config.yaml
positions: "rope"
batch_tokens: 32768
seq_len: 512
doc_mask: true
dataset: "wikipedia_en"
Each number is 128 + 24 x the weight over the matrix's rms, rounded and kept within 0 to 255. Layers, rows and columns count from 0. Numbers have three digits each.

# layer 6 attention query, 64x64, rms 0.201, rows 0-63, columns 0-63
121133138137134129130121136124126134128137123122132130122141130131127124135125119136139135130138130119139131114126123119121115123143135128129125142145131131126125131147123122125126139129126106
121129140141125128134134136128124128124132124129121122121135129127120122128121117129125127126123135133122126118128138137122140116133133143122123123132123137121136129116145142128127106136152141
127130121130124139126121133125118137130139120126132127128140131128138133131121117139142132134132132128129127123132128109122120125126129123135129126131139134132125128145115120134127133119116123
113134130128125129134118136132114142136129128132138125116123119121131124140115111134136122131126128122134145105130124121117132130153126137122112123138120135120134137132135132121124132124129104
110130122123120128131120136118115143136125120135142116122134129124131119143117109132144130141132135128134140104127127121118139129144133144127113133125127142117138135140143124124129120119132109
132130134138131128144139134138136130122129137129122143125121137130123141121129141127131126116140131130127127127134143136129144122116132134120144098133126111120134113114134135122128116141150153
127117130123133140137133121133122112121122136117118138132120134139122138134128147125134132123127121141135127133113131140136125134107133121124152119122118129132119127115138125131124116135125142
110132121132126135126118126132119134130132119126132113110136133137131122135127118136140123119135131128127137121122123121132124123143124130131123142122123151134128137142135122118130122131120117
133127120134112122128129124137128123127145127132124126120121133142137138116130126122125116106120119116126119135127151138119149110128113142138131128135112133117141122133134111130120128131128134
132128138124131116132133119143144116132119127123126135139121125106120141117127145124108124132110120112132113124116121145115140134116132128127121119118130117116127117123123130135127120127116131
130127120123138117119132124144129124124122129126131137123127133124121133116125149125125116109120128117128116127116137115128130138126123123138116134114137123124139109119125142121136137143127131
136133136112134138120124123131131114112124132128124141126149131127122117123135122127125143146127134162110124161126133137147114127115123116126137131105133124136114137120121127146123130130128135
123124133142129130126125126135112138120133123149141125115133129134126110132124116145132119136124148148120124146133132114163126135133115118116129162129119121144124151127123135128140135136129124
132121130141139141127129123153133128138127139127136109124119128132123133136121154128131131120137110123138124130119113112150146140129135132111122118138128131139117119110135122111127121136129124
122136128114126129113122135131118136120137127144112116110107137132134105148138124139141140106157141143121125135127125103128145128135128105135108142137126133149125120151130122118113128136112118
140124163127133147137117116147099117099152125103119099141107146129105143133130115132127128114123104154127126146145108124137096107120141120143104132140102091125112124144138125113134117116117090
122146141109085133120122143113127141160104133161103133123116124157149145150106145143148168163137126157120134144128148142124151133140150113115116144154142144142134151125119120132083117137118158
119109122125145134114139129151129113135128142144147119114108122133135096141114141116139133112165150121135130103136120100131131137162123106111141121130131141166109114146130112106121145123144107
140133155145131151127111137133138103119182148127119105125112143106086141152157124132141131153158116132105122143134107087141107124131134129115077118140085094155118111169180122096121121113074083
182104165185171137119131136147111125098175119060167098161133126118055120109105089149076072091113136112170093157151084132134159102097128144157131086100071097078130104178104125115148088089112160
157131187112133134145100111149129140136131113104130111120143146108105169088087114168114170125142127160189122112165099140101037129186154112147163089127165106107075152111122161112131152114153073
098160136127154171095198139121132143134153115121105099168127107140110135148137124145151112087107092140120139113083168114142146163122168162076141154125167095227084144069153171159171107128133073
117190143155143092180170117148071194066104167139104141079114105091195130125130108124179127129137169176100099089110178112073133087104140095182181156103123166140113174150106146060185123143161112
134124134167061162075160072159139078221084157192130122110094136165105126133091083165124162126111139094086180096133092114183131128145112127114147105141111134163084160150136112080154147125180096
093192167104129134176109136082096031149103144079127161122077144120134110074125127096117189155161232097116169131205146084164169134075101158116155111163155145144137139117157168108143097101128196
185079103097157128105157166122135180113166148125119180141112194098146095215110126199154093124131170151164122099173081162210122131171159149214140168192148111166143193148087169128162097098176191
122124152070125146102122129054075098150124102163076119127147085194176146127114143142113126094107114158098098109101165155138155085145047102198089063105132093117137124149133122185189100054175163
107099149112143113138064132102116165133118102149140152095085115093097160154120174171039159112156209146083131092120156119107167153145112136172145197147198062076130119078109126057091185127081101
149151144143127137107042118075068111057138153187149119115130080160150121153184116132074058131105179076102095137148075196151100150153108114056113118136204050200153094119067079112113117148217095
085151104210089119176125125212135048162102122139075127128115103145101138142189145140120084174107096146168143069135200148144107081200087139169141162153083064127078073161075115133138100129123105
035119142098106107100128129102136153126120077180129140168103145133099145158131150073160094157107153108131161193075064159084162163108140136255113050186115075114072170197088154080139137178071110
135102147165140119201059149117145090147179128101152180106105128101132108175133142167136155113090029183082170179171115154108215120107186118193158105146075089140205088096185114123184157151221118
103137148147118124140124144105112145130133121129133125120144129126131112146116109145137138137134150126124149100137131127106133110152137154120119135139123139119134134141126133143127120136136120
151124114122136131121128112148147112126125142122114137136116118137130134109138148117122121130121116126127110153114123148141131132101124113133142128107129116136125127120122124132142114133127151
111138141136123116130115136125109139114131115124144119119138130119127115138112112134133124128131131132134140098136120107117125133160130132133112136148133132129129135132130127128127129127123088
145127122126124124126136120132138123147122132124117138125133122131114127128126128123105122123115134123114131129120134144142140116117131143129130125113131135113133119111132138136128120145144151
138129136126126134136134127139132132135134132127117133125115139134116135125138131127124129116126123128126119123131136143141142115116135141130137119132120111122138117118132135131129115137147139
144124134115137126124130125125141115125129130118131135134132124133116129119133147128107127140125128121129116141125118139136118130117129116129134131125131115128123127133120128140130123135117139
124126111129127132136127132124127127133130132140132119115133124133129122131128116133128123120123126119123132126112129126132131120135125129128125131116112142130129129135135121127123120134131125
122136116135128125127123119132115141136138123131140119118131134127126130129123115127130129122126129119131125122128132118117123120139125137147117143130135133123128122140126128122123143133126117
114136123117116118122109135120111133126144113147126113134134133133144115139124092136137123113127137126122129122127133134106120121132125127129130154129128126134137136143118123148147119119119122
119123132120130126128121129118121130108121121127130114118125127121137120134136122144142137136142140135131124134131127127135127129134123117131139137123117131139109130136108108127126123138117118
125130127121130121133124126114126122126130124127126123136132128125138122117132118135127135134126122124131133138126123137119107133126127122138143131114134119128128145124120131143138132134123131
134131129128150132136134132136115135111127133145129136129131109133126118124117133140125122148132140137134123140127123125140129131134131109115132124131129120139114143125121136125135132118138125
123130129124147115126125126149127127118123138121127122118129136127121116125129140129124121119132114115141134122126111119117124135128128120141133127119141121130133122118125131123148131129121121
126113126126122130114123123135118123128132142132139126108129132147125131125115116129115124119132131116123109112126121112133153134149125132136127132132130137125133130141127116102114137114141133
124136112126133116131126125119127124130139106126123115115140127130122125116139116118125127115103119127129129137134132138130104119108119133153117136110126137106135123120140144144134121144116126
131129108141128128116131131136133127115151142149121117098119144139102140118138110159123118110122114125120133147130110129152128132101123134138117128120091145121127140140138123119121113140109129
144119145127146138126105130136123127121157123140135113109129127135117098142124117142129135138145124147126119160122099110151134121123117110129101129129102122132107128144136127122127125120097120
138154137155094154120122135127120135129134132111111124144130159112124144143152117125146115128102128145079143107139127117125129097136131150125088115163099102134139130154161155108153119116100106
137124145104129095100126133146131135154115123159100127106104129147141130123117149156111147109154156138177088147137102141105206152117145105112135109114133165130117125150092111128073098137132174
128143134112111152128092146114145129122172145179101138112131130137123111169157133127155152166154118153114141150125114094142112120126120112122067120158113125150131145126176127133124130144087105
124155119120160130185146135141128187144122142147137134102144118119194114097132130123152103147104137171094128099118121135125200111137117134141120133126101157147109127166128158105173086111128119
180158100123112076134068158204134137157091128131165143119108196049166103133137106089139114068157141111174156079128112134087085103111070078140106103123106133116142145115121114150140152176140116
150104167075141109148118059097138133181123134123107120151159130131208116136159113129094168216140106152148139108099053136138068167173112148138175114133135173107072105129185160111107145097165103
092116087148180152167138112051151124169149176157194123025113053179108085121114146076148139119122112097204117128127095083130135197185147056156139194141121152153124091168132125142154117154108154
142123130136168101133153133104092122090115125079142168177131108100107075115170149073141118079086134077186142042115169158142133134175149055132145082121140108150092207092166116143178152144099112
118139134113076056140132102167174087047158129174136143167149075089092155078110199122168137173110192155150136189151125149196165108192112082109149176133098167117127181117153108161137128071157108
194219159192167101128144106050104145113146165173078091214148101128105148135115113094051092155119100159173193162122138084112160146117128139095201088172125077093159111102140211130134053095138142
128146187084080116136135123134155142155249159130164128076152179160088172119195013105116163141085148060137145068133192133167188112117116154152140115130145134123164140139102086127094101129103067
098127146163112119157130166130105101130108123127182090097178122096132111131124129173090143102079121224150073111169126081171184143106100118124148120126157134174071146161172084090087105069050130
138125151069165094198107163095166147191074124121174139159049089104080146234119147102171104193039124177145150054155115098091113160108126159091112094140136145111119144141083158186097132139160105
103093099122114125102080135090149145166106166139172049145155081108112093140200108174134084085159163138139158180089150121177115001070130157116126117174192147101092140141166151124151149093144142
171056238131116118113147145126145123111133148072110076059108128122135116193113198130144085138177159117148178135108187121190131166096061121105153085140048201167089104111095137103132118153131124